{"num_hidden_layers": 12, "hidden_size": 1024, "num_attention_heads": 12, "num_key_value_heads": 12, "head_dim": 64, "intermediate_size": 6144, "vocab_size": 8192, "hidden_act": "tanh_gelu", "norm": "layernorm", "norm_place": "pre", "norm_eps": 1e-05, "positions": "learned", "qk_norm": false, "attn_scale": 0.125, "bias": "all", "tie_word_embeddings": true, "parallel_block": false, "init": "orth", "init_std_qkv": 0.0226, "init_std_o": 0.00461, "init_std_up": 0.0226, "init_std_down": 0.00461, "optimizer": "soap_variant", "learning_rate": 0.00161, "lr_mult_up": 1.04, "beta1": 0.95, "beta2": 0.95, "lr_head": 0.00486, "warmup_steps": 200, "schedule": "wsd", "decay_fraction": 0.781, "decay_shape": "sqrt", "final_lr_fraction": 0.05, "batch_tokens": [131072, 262144, 393216], "max_seq_len": 2048, "doc_mask": true, "train_tokens": 760900000, "max_steps": 3203, "dataset": "wikipedia_en"}
Each number is 128 + 24 x the weight over its row's rms, rounded and kept within 0 to 255. Layers, rows and columns count from 0. Numbers have three digits each. The size before them is the row's rms in percent of the matrix's.

# down: layer 8 MLP down (transposed), 6144x1024, rms 0.0618, rows 1612-1636, columns 896-1023
# up: layer 8 MLP up, 6144x1024, rms 0.0619, rows 1613-1636, columns 896-1023
down1612 099:102094100087173123120127126107125095133108125106133106103138142113132173099131145114150123112097170132106138145155100124144101088118099161110121110151052117108149114078114100126129127129105139123119158133139105121131135110164132115079134110133123123148159106162130130156087139156134108131114104120081128145138092097133120126148112110122143164117118119127137115142145128101105136099138
up1613 103:114126146132115144171142146114174129139160106136154144149095111135130135160188126122118081104144131090087110137104109121098136108067152137115134120129132135154098137139105181096110134159119085091120075166106112159094121050154142133124173101154186129112122094140178137093130166111161101116103115129156129127141119093115120123147114107119104146119117181091127114132141091133107115153079
down1613 096:117119123111116125134137132122098133125136100118071122111119083161111154126130149156130135106138099131087178121085098159138074089060126085091124175139132109131116081154132144100065141172155084140089131080135134086130130129145148125109152138162121110152145113178134116116099162115108139119067147112149083093119162164154120126104164120136125116121138108139110121160120159131117159087128
up1614 114:135130095177102142165131149110145112154166124129147124129119161151130135120163134110151175149139187116140154114153125124123127163158115148096136105093121142164145119135115119173120131118144135155117190144136126110100126138127129106140142134125121158101139120140141142134092147148151139135147124148139154075150124143166134131110140112151117165132061144166131108096174125131092160139113
down1614 101:098121124100105128127103097134117123109124114086119149129127125110120122140124138112070146130070112111154139068121089133121108126144119092058122110074097146096140141089131134117167086103101140117120114157146152152127127130171152115137137108148080122155107160145140109136135097097123115134154111123101129142123141130094151139127123131145080115088109096141093086141126140123168095141193
up1615 105:111139132128129156100143098090151149148114139096135133130094164144148107120125083111152097156130139143134138074094135125153079122145125155146101180094096119094091098111126104151117119141143141156122142141107107132155138168108167110148117146178109119108144155134115165123091157090149131130121121120099119119078084125115144150136154095164121132128122119123124127184113127118143161146116
down1615 101:110113129123104098120179100137138098154146129086149149157134143144132138104117114100100100095151151129129143054161122112148104144110145115103140130114138171162118091164104121137132137149062136098098118091156152161132147135080128162137100162148070091126167150143147112149116131145181160125126106130067123133128149152103141161085117120101087131140162130126120068119131113143130104116142
up1616 095:138163143080125124119091112123161177129124109099166144163133126133149097150113135148124101163112146103125123123116122118130040153143158165110144167133133159141097146135135176069124103163135100111132138133128143132132141184087165153110128108134106137149154085139149116095136123116138086126133113077170107152143154124171145120175123168119110154112122138093138122128158138124148201124098
down1616 099:149142136113131120141123116136111125149100116118146142124126111134115134107150161116140141089177133132152123117134116185116121125105112077118120142153108118122102112127125115130101134104126142151129140130160127143091094143133117142124113162151137057109158086119093145097108088103161151092130102151134110096142174112127121127131131140141130105109114084147145162145131117148093078118124
up1617 103:157104123105131150139132116114119130120073110098188142115111107120111126132123126159120132158138112119117113113127132120092139101099135140127143125141119122129113119093127149100163123172111138126095146126091080121095148158137094091132095140086133074142111128129152119126149125139131129128113077197094131131119154160122143124123165167130091120123159119124132106138173123114149129150105
down1617 101:137086094144119128133062135070116109098106108114128113136075129153144173130118118101107118156122111120165095142107124128152144148117135108130076120162175097132110116118093130120123124105145162133121131122105131103127089130171121169084183123133147148098104148137091114118118120131144156121100127143097172124139146114087111103128160129088116183130152129099151126122079124140155101114112
up1618 102:135102099124121167091180127104090136160152136152108140103125110141108122140117133139148099154100119132160147147153116155122115137142163139121156137162120158114113139177148095125121174179116111080099129124151143083143112132114103138166156098116116106108151162108105139132167129161150173141140114126107115155140132155134079121124150144109138122156123118137146168160164140116121106147140
down1618 101:151155139145105130140119120110125112145134113099106112134132118125139099169095153163118099089142100112126157120122136117112126115128156129129164136084127093119117099156086104106114112097134119105101149123153085126162119150157118135117190132088097093146097122112134119130146105155116142123094144162155108136084126145121137118128102137129125188108130128144111119118106135125116117101138
up1619 099:133124089162080103188152106085127143167108147147126129136154100167151129085179152163137111106095133174162146120190101145123123124110102137105113154136151118138148141107120154143173111091124151145145130142118163133112181138150101102130175130140123120100148113176175127131136149154135143112174120088162068147197169100120101136096139179088148110127145186134120131162094143164131131066149
down1619 104:121118145168111061080123110079123112110116127105094092120146150115130153093117106132164161108092162116123107108140126181108097158138121156136122131124154172120137133115110151122102128149117128127118127129119089128141139183130110150158134116147142115116157130130078125116151155136111126146121094134158164122155088136078117102161105128120128076137156175095119110157139063130124124118131
up1620 091:131106158129117090132124113136135116119138137118103159150115126188120177160074081132126134125080116149124153116116127135102120145117136134122113102102116198084117137143130144137137138115125097114157126168121169085137140106159088111090090086100131141118143129163132099142136100131135142129133101123136120107143083100146120139148161085130100134138137159091092167129128110136092136093138
down1620 095:143095101123126106125144124141111132125127143101138125141141140118085122171057131144135151085139166115141135116126094146132144094098122083133107134123130134096154128083094116132122146144106153147141087121132129139157128151048133151148145133137167147112104074149084114161132170105166162152091151107109100135124133130128149093146103116128074081147128152127114122131104116112137130143148
up1621 104:152112128117149087086136128147114126157138162146115107146119152115139107101144123143124123131113177138123098108163156142132126184142123109128188108140154145067177138091141138113137123106164111091113159144137146168129123147127139116153079110110101156124102126112121095095092132156129172092068140090122093090159158148147148077105126142130123103078162111099118111114151128169157120117159
down1621 106:136118108163082124174125164105097087123192152114074100131085092105109118138134112136075127099148126151136130091127108066140101109121085128109112110137174137104101134110100090107071117124126130112149095121168144125111114147104129132153133136084133179085135125120133123132143118132142156095152104148101129104155133148132106158075124162104113111104121084066131123127098093116082128105107
up1622 104:123091136128126107135151131138129100104137118097127107146122157113119101191110140109133134158127128107132109129082122102099099096088166130172160086119146111102208105102126082108112152131123143123140129118144108099123104139126150126085138132100157148152146125102150132136177116136101088180124137141105160177156139104105148111145114184085131178114154123179109089129118101097128118150121
down1622 105:141146116148116084085120112133094115139124076091134114131131168120118132156152109096136108143127137108116088172138108105109112123089174126122084083151124109086131118119138084144109124131143133156107103136166140105129153167116138135121133145132134157064103141108107153158136106119164139125128157161162136153131143122118109110164180102118084136143116068121142134117151159096120094127121
up1623 093:133122105111108168089153149143122113091143136092147109139123114162132092140115111106121127120157135086118107123131122127097161164134156203140159114136095106143111131124154082104099142121105101127081110103123152155133187085136103126133133132167064144140128140133096135133129160130124139117122113098132197129127148158088111096159118099114137121137130120148085169127112148101120129161155
down1623 095:139147126076109163155128141216141135134112121137124128160119109133151134110096169115118124121135170093114137109164100118136152163147139105117136137107128138137118123116100092112117120148132108127124104162128135101184119104185114144111175134144116136164100106139141098178130149130097167084148108078150150122157098111118133093134129136157136116117141155126099128137139138104109142132123
up1624 094:093104107142171091133103137143117131136063062135135210132130120114127153146142091123140128133119136113123160104133143149095114134133166131128133117132162131166115166102113154099121130110118150113164158113071137133131101137106131143099050131113172170134129095111128088127131103098143118112141114133130093162106137122108140095131139136142156113146153079101123149145121138148097132127148
down1624 098:128108098140133112088150096141097110163148098146124092123101104133116094168152104096114132126108154081090121098132133124124170131143118131142123107148098146136149133109140130127139107144111151118130136120130167119139133132170130147140179127111123081170127127134136111137169137098114123149086161132147085139134147126107173121147126115101110166111118146100147139137102116133102153130123
up1625 095:163149136115143112096123098119122162117111127114096117102155127112126101157155141132124096132097076116143176086128088121180157098130084161048140143109133125155118110140127077146126103128163122176144145100129137121143123216128095107112116111141126115109133127131116183119140125134102135099124115120108141141080141131139113116141155133092118125132120086117139032123128108133123108142143
down1625 101:071132107151094099108097158085160114104126084134122118108108123080082137103105153174177117172143129145156159112111146148183150110092111109107172104092140159136137113101120125152131099145143135133169120112123139096119132151097109117118109147150174137130175134097053115085133158145144125078102106158108153098142163117149092117149112111121114158139114143095154167072157137099133098157157
up1626 101:128120139123164116107151116136113124097160091105135165131107074135123110117136118048154160160140173095144095150146135117134115113145118055163164140122148113074123123108151150149109110169107141163122117090147112112156173103185163114137118135187129151107145139124104121143110104103131154103103163147117156159105147090129139138136107144109110157145127119121122123111132145117146146152111
down1626 102:108117127171088158151129093105140139101115139141152137115119094110206153072121128139124074130113158098097152156083119135124154118102131192150158165097144131105164133144120139108076159113126102128143119152091097094108157120117106163135161149136121135128135142099102155136111130107104113133163080098155135139136160144165128120149090083146129062109118123134105137122120143166128142092088
up1627 108:150112108091141132125116120145147119080163169146140117152095104163100127119133126133121133112146144131133115124140138111120144099097140130159191104156141132129114153118077116160136087126134124143137129107093143088129137118115117109107145106135098148097133121164148087122099174119131106134116079126070183159129073136121137119147114090129149109169148132145142152096127124127116120155175
down1627 105:094116133135135182080108094137114127128125129134130110157110098151134140123142149141131135160101124119136123091159100093109139130112159151164160168107122117156149105088155088120111128138128090113162087125131124135118180110131139160141096056105126155110135142088171132134146136137159120103162141134099128127137154111092145115077124155091062111160162144142160109072126110160095119127111
up1628 094:109124131118127167141148147167116136185163094123089159100130154130118102133128151144121106151162124080160133127130160129147130104046118116150120148125166104134125140124088157162139118134074163152129117090121145122129112144112159122122043157129137120090117126121116105087106111128172159159124111113120132131099125126171144143152133101087161098174147173095137153162153152139173128115122
down1628 090:119099109158120149136142110126088136124119115128138116103168143109138147133153110131073126103124109160111106089159114152116162073090113132141150118112154128111119106095175169139099133137160103136116134098102151087130166146146150132123129159137088138136150134127116108149126147140118135125117163124114111154149143142115119097129116132125105134124126133115162109130111115143114105129143
up1629 104:138138100116127168101137108167137145111164111130143129124132181154137133093139080107124143117173105112148106174105106168150113152075126124138142115106082137133146130078113117101091118137127147138110147148163119119166134149174133097161136068131126166131114117156126069057098131153176125151116122152131098084144124069089138111116112136110097112096168133131134116133148154144124123133190
down1629 098:116123141170129172118135101132122159103102090105122132098105146159111160145153111097165145159141165153115134109115119128145116139132117138145088142116114145129185093108075133156139163129130093118127141084148155099112121104129168143105152123160136130102118149103122149067095149131136069165125116159126137164100150138120100154102115152146140118121107117128199111104139118144139158132172
up1630 099:087177125091126136114104114118111134110144131175177098122098115113160161105114142123135138148116105138160133140163096147106170104131137166135113153111108153102140151115125138113119144100123117175152148120179120189087134171167138086119137090150143167100112158127112124114140088152163157153135102155204049103159120102109124151099107111114138118139123103118142140094144126119118130102122
down1630 100:074113141121101109121133102121142083147081105141135133135146122127133144141137124148098146128108188141161126128152073134134115121142107107121123079079112139121110096137148077176111132136156119120153079119143152104074167146150154134099141121148174127110116141142119122115119093112121126119074088155120111118132149132142141128127098144097181148104116138093138108106135107134123128123123
up1631 101:124151130134173159132149127127126142160131160115134135170142108151135146111134107165123124101084111141148152127115182087092137121093088101133134076124147122134096118119153146116105121138118149103086125088128127161144163114069087144112107187134102124134147158131127096124136121042169142109159149130104167110132116113104132101103076111119113149125128143152129161123155164112114130130153
down1631 101:128139078108118153209117141138104113142140115114137137125137131088140130110087129124136085176175150110087108158100127157155124129118115138064123157104128112134140148118106136132140114164143151143145162105138093105170103119150111073161145100118116144130119127170131114124084080127128107160117139155129141120126153121135154099150152100049109165122126101179128093115109126147108108130067
up1632 096:089100099146120115155120149122148106137100161105105170195144161158119141086152124097108132121112141116127143084117146121150147108121135131176141144125082115129131147131131122140186127158146136104127121129132127113117135149148116159150122143084117126148154100127147164132127151114122106132122147144133145092075172125156197145123122110147104128120132106097139153143134137145174155163129
down1632 100:170117143170102127159103142114134131130113144111183141099112146098131117097136080126132162102110191141123119143128110121158086130131115113130147150131175102132131100145118110135135093118123124163115160160156134103145136169137112179130092104169129101140093145121153132119162113119117120142087097110133133151196101113130116090132129118140148119096100112111118134135085080077118128114145
up1633 098:121113118121173135082124114107133130034152100117115125140120119141143122135165125144128142161127137150127212169140120116103119142139098099120149153146144123137124125096142161096125111122125163080112175120147119143141117119121144084101153172126143147134130123111107099136118127109151153126138142144130104178111130177113120138111115129130129131136126123088143112081091151080114133136142
down1633 104:147083115156161159155108140157092082113083171130118130117069117124103154120114119129122172137148120152089168133104129133122136104136122115130126165155130158162121101135143131121125113103129115136117108119068122191165149143118119093130133102134118136152144122164168109133167129131141155112099140120109114102083160164113157099118155133121116116114104141143139157124091115162124088126081
up1634 109:144123059129123120114133115120147079150142127129130136126096122088117154161124160110177134141122154118140089119156122094129092151117161133110124140125120133131122101107132162149096152119157132160122112134111100136105115134147094141125114121111140115149136117134183138135183159086037121112080152091159130160083189166141133167144127141102139142145138133157120097114131100105057115078131
down1634 105:088121102142134118072191132121108144125114098130142131040176103138102124132150148131146104116108128074116048177075144120116128152101111129125116148143112115142102110119104139117131144133135106094122112096120107103102128118159100130106128085149130100167099104105150107139113160117117117111114139097140122124146162130098093150132155115104118134108139192130115156121145128124108130096138
up1635 099:125131179151092126104138076149159166150152151159129141116129165098129115161185159154139138129167122088150125119087117139093143121164122135113133140144144144142119124139093121108143140128126139121114137128168162172148129135108141137139132138110149135084081132151108134099126124148129132141141107132141147126130158104127127136093103153160104135094145142157155094141115121113186107067154
down1635 098:121152156142125127139119143097121166153146101154100131138137140130095112104146117123142135137106112091141130130150104136101155125143107121090169153138158121151148127116146088137126114130127120097097118143124122117138141117180099110111129094112144125105178105187138148106166093159080107108132138162157098112073090120173127144166116122125098112137145154129115090118136121093121079130142
up1636 108:152108143153129135145159131087133089087146129117175130149141129112095124139113152152170126071134120174168104164129117135113183116115133139129132127145098137180133146107117123132101152114172187120084137156089133154111113137129109125100132131133169106130134146091128111142101121170105108163117142144094106069124120100113143118085105071132127087141143120117128138154100150136120114121116
down1636 086:132167130120109108135089111151129096139120113185092128153133113103134154139151116138137117149098105124122103113148125104134071126129104114160158131111165108121138135132131125096152090156091083126144106121132122108125059139096122133121101157086126129136101154120118113114178116118088126104122118126166122130107109154111143098103150133137099078115133144111161127142167107106121113133117